Weights of a small GPT-style language model, trained from scratch on English Wikipedia.
Architecture: rotary positions, biases on query, key and value, untied embeddings.
Each number is 128 + 24 x the weight over the matrix's rms, rounded and kept within 0 to 255. Layers, rows and columns count from 0. Numbers have three digits each.

# down: layer 5 MLP down (transposed), 896x224, rms 0.102, rows 324-436, columns 56-111
# up: layer 5 MLP up, 896x224, rms 0.11, rows 325-436, columns 56-111
down324:118124140088102145106120152082116120140132142139134149156127097101086150119113183086127152146130086124098157121120139149135099125121141121138096135124097092117115124105
up325:104107132142102149094153132148113083133104129128136136148100121095107143128120134091082135129130107093122098157135107108098106141096151124112117049116120132132122151157
down325:148156094094162115129153117163151140166167129144109100118119149163159144145148125125121116135138130090170130123146118150146146126132109109142156135105111144142157180123
up326:104129104117125163130150102133120134130153133157159146136111143133116117124132128111130139148149126086149142136112112156168140147130160113159102139177131161144132127171
down326:136114146082147104119111137146119104171091107142120125108148135139085119121119139069124123089118144109145109115061144105141104140145144136099076170104149144159134143101
up327:129105124122116088125142108170138104127124163140115125153139104100117097080140110083099131166143114083174096090146149084091147164129095113131135098144149108159139129159
down327:081148114141135155147167151128146142158106132164117135154131119121140123135174100161070111130137132138094175102102142115110116130136134132141150150123129132117142108111
up328:107127100100136094158125145166145106098157155118127109144134111146105138134122093152155116141132141130095151153085157119134125131129149135120156129109143145122110132089
down328:181119171132137105131125104127134123141133118122121130137125142137131124133130124139155127120120128086100111124139117143145143153125086124172154160118103109167161139149
up329:085130114127152125151165089105128133130172157103159123083175101143102133125142090139117145116129086106107105177147155075130106103093118147125083086178165135168103112142
down329:151106122107134192171106100106101077138104145169081118144116121185169144134111132132138181159097093098163160146134118090142125097170103102176084126123168142131156137129
up330:120099163123159150106077111180140129111103092148136139183150143131121080113110101120132162122098103113125126104132099114129117126146133094081149137168128134162150151135
down330:153103124113122145135161135146120162122100107133083111149153139136171122125106139125118102126157127135173130100115179099124121146127171113138164148100147128112140118098
up331:114120109144096115133158125122156110084103132143119114140134112130103131091109135128081121163121142094117138142114141147121108110157135133120150136153123131148127162169
down331:125144116146154106106101123134120080120113172119123158144116069166171085122108162101147117098163141108093116137123131116123143099135117135130114098148147134130136133142
up332:139116126122117156136141138105085118116143096151116139099130124075114125137138111146090122147104150124147146132096105127090110138149133135112113144143101150122073125087
down332:116117072094116133116140111138148134113100076122128166160105146164090085121098149118185147123132148088137091140117150118146145109136141126162128114157139135094133149122
up333:106090124068144164118148175197119125161119146076117112123169124112099113112153134090125150162143204096162143104115092141093138137127114162127156104136141128132124127156
down333:101127107126126095141145121100147110122101132101143106125117120121148131136163164133155162121151097121032160132108156134157102119091167148147114122131050130105140176121
up334:106190135117132093137145132148075156067098117121129144104148114137107147113167109145056149151114103114119170105084125123150115137126126089124136141156147136150175153117
down334:116124132123104122101121161140159096159143097144154185127081101101093157130114099144133162124123127131128155139123134127169121135107175116149134107101090109125089134133
up335:079100125112113161189119131117131116104103168129139146102140154108110129136121124121137164101138094105137135165135153093129124158091141116120148111136173143145136119146
down335:162155103125129129155134107124144140132081101107117092198151135130145141105133104052156127147149142100147104130118183091149163127163159138134130122077109114132136112119
up336:138162132159138137161131167127051081111138121114143115124137148127094101093156091116125117129102103111199150183149082118158147155123085112160135113146157119145098151150
down336:153104132158121119159118170157125101135124101176144165119069129116146153119124125122130153109146157113188131151098128093143127113153146124132155063146141107119129126132
up337:152123136136133129150118123142169136079080172098176164090094096174098092148096136085082125131133178093110139167144144151123132095154150149161129106134134109144080103170
down337:133143110084158122114105113135125128124156100104113100107098156176118157129135184180144095155113116144116130136081151139113114160093137112098122119147172144146122127152
up338:116093139158086144106116149134156135110136152207117128121129100092111142106121099156130149167108122132113172111128087118089112128135100122125145133158132149128110141091
down338:104128111132128118154168181105121099122177093110151097092100138106132138153153128124094159167145126172147104196159128194157125107134125106108117146099169139121087132112
up339:183115138094127111113096135123089139141108122172113095084129141144124135128127139071134156135130155127146168106121113107117102114166103132181137080161146128154149115134
down339:136124180097155109141140140164175091086129141142134149111105100114142117102119148090155153127143096166109154123099097157105069128140123144085133097092139165135166153133
up340:124160071104107169142141157144152114070151156151105118137127118144139135130103141110104133141157151108146133150131123114167076120105136104152095126137108110133131101134
down340:125110120114117093159096132121152121164095159102128179118147102143172101137143134143132117122113141187137065097100124151137143114144135112138122102144141136135102132103
up341:097121132064082140142140125140159047145089141107152153161139129132098082141103112091106129131163160116171124146147131153084148114145170175152145113191192125153135125145
down341:137113148139114139129141102132180143109088119102159159097106120135142145130177116153125157124147159084152158098160133072098125082128133126108118119112099131104117138113
up342:138103161144112137121167117121141156137115132123157127156124167136126107113121120146143137110119111120130085115129131131078124123131096152102130137123146106158127119084
down342:192103132125116094138124152134142160139094118174080073135156139120103075121149150159133132173168120144150132125123151100167142107107165122072126128139128098102148108138
up343:117158084125133107115122111138147120130116120088163117116107110133102116124120128112150097130110133109133156130109162115124092130109125078090144097138140177167133173119
down343:142145146127121083090078137162116160126128123150172133141152062169149146102125105134139131140166132108100115151151186166088116132154129090151119154119148114159127116095
up344:150154113067102160131199092143146114128133119127109149135118136108109141081118096165152133112145138100148095123095135124091134125146140144100150119143159121116140186087
down344:132153180114115126116066125152138140183133131124113135147115114105134088099125113085135137166144161069165120098095165116134162133143088101130137107097128111109149127136
up345:090123096082123114124108133149148132130089125089170145104112130129129095097086148128129126106175164123130161107099157121094139101128111132127160100113104106129086100159
down345:170104109136126143120125141117172060099127090134140084128154110140138126134094076118113105155101129146136121108096120148162165175101141128124130088167174127108143146113
up346:123096144094140089157094139145091091125087099151162149123153167130117121093149141135092153108162126106143134122138146110110123100093092138113091102115157149130134147124
down346:090142147138092133133194156099064134094133146093129149119115133130160152200139145141062080115134097167105156163138127143129169117132130137157115123165141086135123154095
up347:133147133128098087109140173169132112122080151111147165136133166110101136079119082149120094141162095129136131099129124123140157134109074110115141090106159122132109148127
down347:157124160152116158134119138097128175152117138145101093121105149151153135105121096139111139091152119097136129149117142105130119156156152130168090128130140091143151112133
up348:136181127084100137114139123159110111114120156146100141144183128140109088126136099119134122125125138095155115143089143104148130093168139096101177125098152117139143177105
down348:145176152099108124133103168111142125125124087147130125164122107154160097115142081126143137146105163156134126142130193137126111151113111150078140101141140159146112119113
up349:094140122145133099139128172185125134122133168157124110146166127111132098062115129100167119115115118131088129135123158128132135136172090125144156086121121106148146125163
down349:130155133106148143145135158135149106106175101122115146090151125143200169149146159150133149147121080168109157122137100126139160124151121126103167112109149155117124135118
up350:134123109130130129131132167164149126127136087116084127122208104083109117152134124121138160112158114118185123141085082145142109090097165118134133146104158179154111135113
down350:107094134195136111142126103098127131126161148114127115186142145114141103106179167147105109093129084040124135124131164148122140174133061136139124104096109132159124161122
up351:119117133112155151158113152120114108079168111111142198077164117124108138145110109164145167100115153114091169149108122098122140114112133151130099120132143157148104128122
down351:145161138100071119137137133142141138119127103149131110142130145104126136093078134146110088131122122124143095113119129173151103130170100107084153137123131182103129147106
up352:173143120115146138117153147133124136151147118111101153102113148118094145157137127159148129124107140115147183158138131129139094097128100129115089139108129162167095117109
down352:112116134126141172139195147095153124104123174166087138111129143087159121129162143106102117154127108124182149145123130144143112160109127110112121168111136151114103169116
up353:158104138131100146132125117135145145114099124144131145094197142125128097132166130129155165092124126104147138145088102093089181133164153097195126085136131160129110149104
down353:145153128127138147162150127152133110111112124091130152151100125059079085112139096152094139107099129144126158079116109097146106122151104112125106138115101135122115114117
up354:107103142130134104161098139125144139131091112112092109139132147145118150087121115157094177132115173131108129122119084181125075138153128095126114117150113136158074061117
down354:095085171088154137099105121154143120069150136136122163129141112113157141174133095150107098142144106143140164131163123138136134089133098112115106130130172112119140193133
up355:115111129131157095118141126144082133075129102120115127145145165169136114148110114111134127150125120108083119123127103127154118103105151111139125098109118118153160159132
down355:111150126137143122107135145115138155108134169146136139107123122110161149154141095129121094081133119154145089131126132122132139150131079138152155093131111126128117101138
up356:123132107127109104110156124159137119125097150112108105140113107127135120152074134123141130105155145116104136142126097135156145143123126139158149090118126125135108142140
down356:152138138119116142160086124127128157161162096134107135127133174137156140123168137106107137146083122177144096126109128095099136119140119142122116161116129141110128103123
up357:141119131130110116162098109104140120114123117171124113108164150123129129118155130132145155157148152131101142159129143126123139108144115165132134131115107126148130110141
down357:136104151135125121124137122156119127109141130129115132153124120134225100131138138117114120116099143223140112126142114149116123123161164111125120125149133155149112142105
up358:150113127140120168104092088153122126128137125127123136152126120106140137090107110108141159139113149109096120135102137149113128145109144141143149133138110143129160106147
down358:133110099098135110118151114128110130126185100141119101126137135113137109111149154179118100161124100129100124138090143154085142163122140126146184116132106138140146103126
up359:067150118114101110152086155115133163094123133125148142137162136169121148138137113101123108149148170107119157156088142112100144102121079138156153121117138112187100080081
down359:149137122106149098147110127132168107098148122114108105118174130144087101145125121079130160156156120144173129100157127167117103121114123173148111098160114112130149146141
up360:126123129142101150165142095128134102084081125096099069146138173147087105129147155136119158128144139081118152123101097141115090120132120149107132149117135146136140138145
down360:112126151159150110119101183136122120124152079100145178106115104125089121118110119126191134142087139105173109129130145098131115176148138086120099139104121116147076136129
up361:138090137103050083118130159156124148131106138091127157076097163172109095127152132109121115104174160132153116092108114116125139079122121099145036114177098146184171139131
down361:138125124125122136132132096138153082184124149094166118083133132124133127146171167096156186125103122098129099097158127150137145113115110126153144099127124151115131172111
up362:130122130112129129108140119151138122131149150120151106141149157108106114068124141125117123127141144117175137143091090121149093117099091125107122132127131129121145163127
down362:110131138115123114092129108137149141142112146154108132148094114105159110095117108107139149114147168180123126150117133129098152104127137084157143145095129156086083153099
up363:131088115113129114121130138114162131124067136177177186172153120117102140133105098143132178141102104122122155146112155085171108095148141104104109105130163082127123118168
down363:136136158126113121149103132130117166117108165129177112146098154129116116114137187112128133145136139150145125104114117124092084111104144145142088163116154116147118129133
up364:161169097129145166142106144168131110118140121093174181130164124133112077136157144159101155123126145133119084146112114118125102088123147168154112125134144109145091156120
down364:148134127116125174113099098111087126098089128125140143146148141114144163126149131129130113084110138121133080123118111084160105109152129134124156125169171123139133067192
up365:184188133132073162115107124095139113096123169142162120142099165137112100147111120173121117127113121115113138101124153165116131102130092128115115122155080149137145149137
down365:120130104129119143145154140115108156139121112123171106102070115115130142103139137098090105163154122154080134119133104091109132153152169172119110110090118159117168129112
up366:091151112131182101128132159159117092083136182086102087149115162114093114154105135116112164094134102106109104112129115100168083077098133115115078115104095135154113142145
down366:117193159145125109184184149108118129127164100158161131117137163159167119103129125146094113104150092165112172127150132137104104149117102098103151129107158135121119142102
up367:159119108150106126115140125138117159102115141115118150109153158104115126148078109112152137137133109096113128155158179102164169141150110152112173098116078093112145102105
down367:134138091102123131130127124126132108183130116128157137125118140160090087132135152148098136159146135102126072149160163171131097146141145084142114112099149112144114099108
up368:164128142120144141141111125136097138116123149165148160135107133148100118114163096092084112139103151130129144170102094140164111113164105137187111130118145172131172142128
down368:127144114158116089119149134152127151114106123125145138135120126104140102133107138127140120131140152255137097144122119135147094143151138087122162102080125128120101149121
up369:156153147127109118171134156129091114100116129129103086135146098132109140068119128140115128100194132099073155099119097149151110118143085152136151133124082114183109149143
down369:175100118094123122154189124088120116131150103122104148116165151124133154129211053134160116148094114182130126139110145141104119135126112130116149185100112099112142154144
up370:093134080149134121126146115118128174137084088140118089136122100157121105175120122143159138138141122119146132178125099067122132135113139174176115124121126133156119141176
down370:083133148172118144109142112126118153113125138169141140157178157138169128151128120127138142158145174120112109168153130144170113149177151103113133100150128173137132121107
up371:170135126135124146152075149123132118137120140098103141109138109124126114123081110134133120120141107133143149107116137155100138110135114145132097129161110145172075124113
down371:105140134129128149118164142127125094129113138111129091139141104145132128144106141118107111172131099208130116128126170110150095174128127127077167122135120119133154118133
up372:134141091071122167110165105147169103141147163108133149113104141119098132120151077139119103146137165095122134106091131123134169091124121126102129115154131132129141150098
down372:135119120117099138100119135128139087152060122111134125145131121157166120102115122125134183115143129098123121144134118124125114084130137115094104130125111123121142145166
up373:124157152124141089142130133150123118130169137109129146140108154129102115101048115099100163151119166128156139104118099134147121134131160121121132137146160133150093119078
down373:160098146161110138147110110127098092155127096157125165175137129131131120147135126081137098101156128173159139148097137128117122073151092138113135123111112159160159166144
up374:126118142156092115127069171132150105144142130123117147107100145130097154133101124108159115141133149134158125102116101155137107134137126134145101125082132116121078112091
down374:169119124147146103166122119162117127124106131135098128162121109176101096114176136093130143104134091138121130137113125090115135162119130126128114149152137098171178099152
up375:118128117132083165144132128147115103122071125134134155106119098127104087113140119107106137116180138125093097133099114168095094151131114181139135127154109086138113110085
down375:092108084100118128095156132173122193150119101147150154159092171137118117110152136110140168143120157098150181122155144124163134141151148122114164104124166127120159138115
up376:141127125098148149130087143102149139153120143164119132101088107116102153098096090136106112078109112123148170144143117116172154114188093124140145144173129116145120148122
down376:136109123107175139112158109144100153109105112087154073102129144124174124133139111100142141121187174132093152124102116096086134114116091141098108139125128116122093156111
up377:163131136135116119118126179126100099116106102155129166138125137152108147086119107111149134186123106101167133134146118135116148100152102139129151090184112109150109142137
down377:108103114110133105137128144111114154094083125131132104123124108138151122100160097126128137097107122201138107130124150125138117156112105137118112108138092133119127144119
up378:123107150129101098107147123108121155124132137113159079092162120111129102131126137149112105108151120125095157123120137130115124126156153132114144128132152154118133135144
down378:148113157139178115126130117158117129142160161122121121139104186138160128125146125155106169144143139175133128113103139141127110118112130144151147131168114098141154122117
up379:119124128125104111113134159161124175089157125106113149118146118127133125155133136138055153136108145119108140124119132094129144113139121148161111098129134110148136152160
down379:131154099121105156149142105093080135095112143120157167136149099137156119086119112127089110137142144193130155143118122144125098146136089110113116158114142095160080116128
up380:144116125111130067191091115128186168117143122141122143156099127115106128104107116124175152166118111103145133155117118049148168143144174079094163142178130155141108107120
down380:128137155103145136113183121116121151098122133153116197101113158118138177177165132107120104114129128171138117111144129168144104133094115123090138149132165168136133193137
up381:110152138094099109141124160115150166077128157116097166127110108126091139093137114103158106178149158117137168173092144124135154138172098144149101119143130148129149116132
down381:123101142128125099110110124117127182106173164162115104151120141148113120116140134130113175111127106087107111144094145122145159101112134131184139137106102203158123160141
up382:094104136148119119167100136145128122133132097161083099115145119133118159111119124143120126124135175123148142144123112126129125132140113134108134158159113094132114145140
down382:115122143085141138116094149144134137118127107083153131132111121101108088173116159087165161107177136122132115160094119118129143116155104150112148104154137119136155148150
up383:147102131140116123106138140143140111109140159135166129143165114149120090167140129120128147139136099085114154131109095099107150100117096097145147112129107122127091121139
down383:085190118105136133130114148121116151137142089133134190168123143169093077126081164088149136161101135134118136139116129124145161138122150128152152143110112139135128147106
up384:128165087119085126176105110161066091112141179136107108068150143090146079088086061049140161163188135137124125181089106112136081101172103130147142113152149063191104152108
down384:131127107118126137137111135133139117117136135134111128110131160138255099121098110128119151123143122255145125117114149112138122119161128134136133138117144133158107153141
up385:123117061142109114104118160120144103118095162101078170125107168079112097113137144125112100156147182133128112101136120135097107125127106159095146119110139133117104115123
down385:138103127060144089152194163131117130119153101135109136140115122127110159111134102138153134103085143161117139092099116115149157118144162110155126142150143137134183089132
up386:135127130113094093109120106126150121117117115106105113104100148157103155123127111125127123134133097126138141134117144113110132102164128106112131137124124124139118136132
down386:137127133103118135102131116137148167152131112127132115118132132132102119132153146119134123099114142110124133127138134126118142121156106116142142140165152131083135144132
up387:087135129144158095164110076125122110129111076114137112166170090141112066143085121127114114122151125100100141118128092145161102091116178144163111123108122108137071155131
down387:129101169109187156110116146121112067168086142133137087144095117107106141154124139104134152155148118152116095115109150090151138111157129150091110159096167133145141129135
up388:147131146112137143150116143112139113126123111137107097122109134107113126149082120119108158122173122121165072122109108160092096070155139151117140134117142120141126138119
down388:090120122133133138130119136165120103132113105107153103140135121174134115111120110138151133140145130115114106121091109130090124138110131115173137153108105101128157085163
up389:085115151151115108175126186155094087125113099101114125112143117167101113129150121104160148077136102106090119095101153084115097152103100139113121114170152126153111173107
down389:156164129134148098178137121093080085123133170117154120110177153126159156102094137137161068119149148168117131090118115141155115140165157170136159133093098176136130133130
up390:136142123130103137101110181126096192107126113140128117137164106131104134095133148111115155136123157089089176112096104112165141162118104115170094116175136127152135100116
down390:141142107107149144153135160131155137122128144159117110171166127151146096119132114097137114144124147156155114153165136176092139114171122177111114104120185128155144143135
up391:143167089111084155119100124153125100096136135136160129124141161075123096111097131093075133111102127122169090150140135099125143145139107102119165103142106125124109129111
down391:122122109127115135156097148116175141111109157158148106142144102144123145125123168111156106156145104135095119106143091136121125140140119153106102124121131152134114168138
up392:152177107093078130141131190116113133148134183110097123114108151108101135113141094159127099096122115121136117092121096145084174142107063097132113124125098127133095107155
down392:140143138138133116106114131118101140150099124171126141150151156155096130108126105117163132124118138065147123106137140117132111118157136132116116084124121147180139107151
up393:157114138114123126139115184101110127135113126178125132097150091081116094140093145079128133130112118140133126134092140055148142131142108134121143102124098157185108117152
down393:123111126129117110140153127135118120137158141144092163126142141132190122122164075102164090115137134255088139149104114162136142111088111112110186160116118116125151105133
up394:123106120102130109138114092125139137145139164140102111085118151086121152120106127144125136147149179092114114114114122123139145091129135133120177121143118099148155095136
down394:147153143109142149183098131138092122126088146109093114124166112122180117106119183133103106091139130144123112144120136116131136151136123146130113104156138154149101112171
up395:151145131122079104135136107151114097109105162134115124110087170118119130114099118134106129137123127133143159134129128141106136121116132156152116134135111168119093171105
down395:116103107136139138138126122109139135134118151133109106084141129165114083104173152115166117158142152215135142137132165139137116155168128117144119111146082131131110112165
up396:123103128128107180142131116133121098100165120125154181160135106166128094130129129141161193108118098106122155114135148113140105159164107164118107097116147049157156117113
down396:164118099113118133166124118123107126164079122117172119096131197130176154138117156093130115146142136162162120107142137133092158146112130115135127140126133125144154149120
up397:141122073169118179144106124131098130148161137132141127093157162151122064108110127102103164094139152104102118175092121120161090086112134134141091145130149164139142086153
down397:141127113105157101113143146104156192127146150138145107194110124119134179162132090123122136149156121080096136128145098113158163114154166123117140129123127126129142163113
up398:100166121084085137123110156148114142131124139110117172149145110110109123166150085103131152140163096108134091162103080088120103092119091119187139133144135126134112140134
down398:121126122135163112115144128161123199138113123144103112135100124136120104095158156128077118164086118093152129146119142126098160139099128126111147116153106107131134124134
up399:117131096121121091109086097116138112130185135115182126150182101159105109126123138087131145135189140124109105087137106136108110125124152106169106115118100131199149124122
down399:136151127120165152135130124124113148118152151115141137113132122133144136137146133169110180081092157144106158119145153122058127116122125130118137154114112145129139151118
up400:134091153110138162133120133101172141160116135156139129100114111143137116132109122133119116088164148121131142103095136117100124133117127156110108116113143118126078106146
down400:141137150076130109123123134127112144114127111128121144144126097122097113104118105125103121127122122101138109102112110156114098136130082109159146104167092143140168126098
up401:143157093124140123124126131150114139109092129118160168134132138102122144094119134137161133162121178083087080143101107133122096090106132149140139119137120183172144135138
down401:098127105098134086105153114102137140158150133155105168136127159139159109129115175145164141129127170142113121120157123157108126150129142116133172132158159151103137121104
up402:121112117124174121143144160116145146167107123144141116121140156142125102128147121096126175121121163057118130171117089094158149072125141108128121138119130109154142143152
down402:107126113108097126133124118167140132148123107141138131130109120127156126137108140124136116143128146119102124125173094126100102129159068076130109141163168147134159094139
up403:137168098160122168113119113171118138082103119086160119126140093144127132134086129138149155150134141112170156109114168129188135129141130121177122109163114129140129077118
down403:150158057166152124146143139091111153146112089117141132163092123077154103161107130103127107140141085159088131146146090115146122113139113145123172152162180130114160184111
up404:106108124160157141155110153181080130132162109104119117126134112144119142142130091120132130111103097106116103138144134094153126155140118153083087101118162151143119148114
down404:121110141085139151119129110171144132153124123123110148133147135112146097140117139142155155143111153132113141122103115158132106130148130124121125120117108103116105098160
up405:103139101105109162113152162146123097118158126160107159173125142101119104086104127120104144120167135104179117148103146123085105147138140128111099102122119099126104144134
down405:128120112120146114116149144141155128127104146107162116134149111118173132152119128147099111142120094176086154147166174119122119122129085146136161144139116146098108119143
up406:151156127156090121177153171138072135136121125125114109135113137127111120132096130136153174139134184091114124122136096121153165099134129114124133097091076140122123118150
down406:104109082123086165140170112101147157135114124117138141082085118175159151117136135124166150145126133123062108106158152145130095102160129134158113146100130131146140139145
up407:117134111087139131097139154129094142138135150130087156077151117118089119118105105093114138109103176118119170140133121168123134113122138113166134127152158116121140140184
down407:163146137129155113125096097104183153136101153157116148151110051122136139127075073113118091113093140113135125117100135166123128120138108105145130142081128126135114088140
up408:128121099092120163133119165161115161113066123094126153154107159117103097111116056099116138162132084121110123114117097119127101146126132178110095106149107126123172138174
down408:109091089115143135148097126151092100115147135162139135141103169143144148130147106145162134153098109135118097132144123099131118130103133123127086135092145142178117134160
up409:105129168102167144114117170130106100156130116096121124145160116168112107080073119149107138103129113116148106082123117099130066151094122135146105120104112155139140133171
down409:140107101129131130106145153135090140107146147103129170133068136147137134138132148159142146092133125093128142132153140092142183093168178163170124114102136052142143155132
up410:141144094127110164163122116128136100123143134155155145111131131126125070104119135141132131123121113118129134129131103120134105149125144097131111116158123132133125125137
down410:127146164105104098109124145097105150158104114130126160156128119139143133119145083127128145126165119111160149143118131151113136146108132164113162128124151149104137134143
up411:134117138102140096118060140137140138128151147129124168125175099101111120135092128126098131166108153119120192144107154120102147148108135180108109101195133127147114122159
down411:133114129096141139151163147136155097165122165094173093086151135127106122122158132151133115088104140177118117087099120092114100108127058149150114156147120118117171094128
up412:135093127099104134121091167113073078098143140168168191134158167170104095143120139145138125152162114131150127130114116109139128107083154152135096110161179138172161097145
down412:111126155152079114099106161130110123135149125131125125125126132111144102104140132136111092177122165137136096151128139153115129079150116111147074150139110155141096103176
up413:108102124114131115121129107135066106135136148167136079163099130141126143115104123118136158130110145107126101163094168108123138128121149133164120117186132115166117087128
down413:177128112114149110104139129159139165100149135124116142102112122112165135105114126163112114145118107169089148135114145133106144166124137146115102137113119126143115140107
up414:105158141099122131127145104157102109085152146138130119120116111163099124117106105154142145114124086129178116108093133091152134130164141112136109129128147148116105121136
down414:142097132130134127115141107144147145114135112093141107131097106127123105171120110095130127136124161063109116159147132143126133130149119120167129125149129093090145153149
up415:146144085137100108105070133154111063135150135130130124088159157158109127158148103160140120131142141125113119116149096123144116131113136112141102125139172120140112122166
down415:117116121104132127114116129156150132122102111098107160145121126112196103116133145076117134122158117185138129135136122156115136161101101159143126111133125108132145139110
up416:166131177121097167102144116139095114124105142146098125131183176097118067091123121119089118147102172123136131137111168128138130161132123104133087098147138143171117121081
down416:115108049115089125162110091161176085138118088085115112131090129157138113137141171137122109139123145163157074114154091133080097086141131128179118111106144136134143125149
up417:151177097134150138094161107149083105131099143141106122142121132106101115151141134117121102068152161118154161111125159158139148154163128148106074114115148135141145165116
down417:171164181145116124123138143165112118091124135159130146106136173165079128156124166136112149096126159103151107120117141121131143132173146123125081130159116156124119125156
up418:132114105124083094083119135117143091084130201117071096114102151112105097163105130158120149159160122097207124149122165130161079135153080186158120096090113116129126151191
down418:100132100124143127139112095094126148119140133074153106084120085127102139146113087114099137120117127152083136133159140111083109128163095098136137124098127106171091084118
up419:116097063088162103147116145171086119099132123077127172126158130135111130121147125152098115138151087118158124093080131150114119167127138084128128092117142090141115153160
down419:127092130086121067129159105120136134123108128102101147167116150153127154113172121132194177094160131141117130069113146116105165118079179160118093099129133082108174162101
up420:067149110121147098166140093104121131119091113132132125089161132136104138145140114134117121126124120112159099141133116108144125119151155122137091136121124139133142105187
down420:130100124107121132114088129139111120155093171106110126116124144149096117134090144116143130098135129165165094139064141113136095139105150153102159088115201151145153149113
up421:146113124121077132177091161130107145128094146180104106146165116138121113111117123125100145166122148131121139141076154161137153138138121150102135122109117108148135111129
down421:127111093140148115105136089130139113147150141129155158150143134150186123138130127118169129110151125162112147137171092067114135113122096131173131128140091093107150128137
up422:098189163130159156118140113151106108121091147132101145144089124108100121128162059101126161162189119099096150133097116154132140173136138159106113109122128145165118147125
down422:143132181168130095103103140141137076135130135151134109125114163113147143125107120154128134085149107103126114126116122128149132100090136136108142153149113120172129176122
up423:152100123122148170118128123101099112130143115117134125105093132106096115048133134160130146188141143126108099137108107122112147129127120090130155127170146127133107097125
down423:109078134113123131134159127124110089083131112139105112153094155133131142133158106124123133089110148153107155165106132158131191103144162133120174092072128140110150135134
up424:098163129136123122118129113153111131109107148123136128102161126177114135151156133167140136157116145134142109134092107117127136119153081130129128156148128124183118115095
down424:135139127110141115108116091100183091134125141131122157156138119128140113115129138107129168114166160150152099112176122130129126106119119105132171158102149091113116153133
up425:134149124131153099115086101192129143119125162093140124112143186110104136161065087099088177102144154125121148129143154129140166138139123135127142124104159176162152148081
down425:096122110089129110147187121118139136149164108114196110140148103108079115141100145159136082130101091163058146135109100156098157161099183091121110065108110134098125129169
up426:145167156086143115160125155135137112103134141078099154148159144121105124111116106081110126155175099141160113104122113155089146109196146124144141127116099117146147103137
down426:103148124090105161120135142121160124162087104131131107133132127140119130066109137106154149182140143129165093089121121152116096139155116133144101147094161113115145113161
up427:128092136126101132145111162126103151117104132134160127172083092188103085136136162120164113149106119111166129149093127103116083057117183155121139107126137129170108129167
down427:149100110126093103099117096139108125078116113103127138134106111176107125118111148103093131123109160158134108123081139156172139111137168123216075106185107130105093139116
up428:088124130137141094143077173126145122115135129127145088097136110173120134118139089130158120157122131116145109098104155114107148116164144137126128144117129136136096168138
down428:144127158128104131127101130142132116119159107127128126146159129120255117110136138123118133126135101189148142106163119113142159135142123145156154146141118139131151128133
up429:143132096081136138172120129154122083092075136132118108157151118108133119163141101128098153148127128115102142109132161162131146088086087132124096137139096129139101106147
down429:117097097100154124077143108130133116138125128158102118100100112167137144165133141134132166139113126191173093136114141159134100123150129150087140136085120106180093155094
up430:139134140145128110136148108165118145099093106151164120109141168155092125127126116136122153143143149116158166116131136123139142118139131136168164100193097162122145153167
down430:117097136152168130127121139120129131092124139127094123122155113158121156076133106162165152124079132118119097111076193122136117153155141160148128093099082068093148174141
up431:141112114125115129118104100111136129137117166152132093140127144079104083091163109093111132183108082092133201155111104147110145141116089121143149116169154068121112137135
down431:148153139157118065091118145115127106147101110113124169088125175122160136113159140160131105163124133100136157154149141134160131140124152139150109161108105106100124132121
up432:143137132108131124090105155136108109134132158128152149129115113121139120169123111148084130125129122131110120142121128139148119157138162139096115130092122152142105140134
down432:133125122085129145124117121136128136109127114144153127124137120133238131175110090139103101142153077181141146135171124122104141149150161127130130099139150122100143142131
up433:144171155127103189128128137117155131111134148079128109055176137157105101117119147148113103123141126151185133121118130130092137110142077151175137132095126146150166102141
down433:145123134150116105102151130163114121125152113184131139124102139141092210155103168099122146122147133147159120143150178115113130157124146144152192101122121118155132163099
up434:128114120122133123115137111157153083143163130165142140124079119154129093145114135142147168148129103104136151150141158130116160140162169129112091132168141133135133171150
down434:144136132184143122171107131174076114100140126137111141122147111137102104096161115111167128138100099161121094147156117155096133119148104118144142087143105103144108091164
up435:186137090138077128122082127113131106089077173100121149123145163120128120137114123111108136101132104080115112169133157111143151141103106153158174108103106110120099143126
down435:118120140169110123142139124146084132135142135139135098163141107135121145156072093148158109131150132112145117117169104126149110109160189150127161087149115102112145162096
up436:121118117110115115147130120157110092146146152136067121130133096145125123124117110112127142113145112129114108122113108122128127133153133111120158138114125133139135149135
down436:152120151109125156125117128128114139139120123137120121132136106118161092123154111134135128119141123150143120144131124131123135164123124128132139136137116142141139110129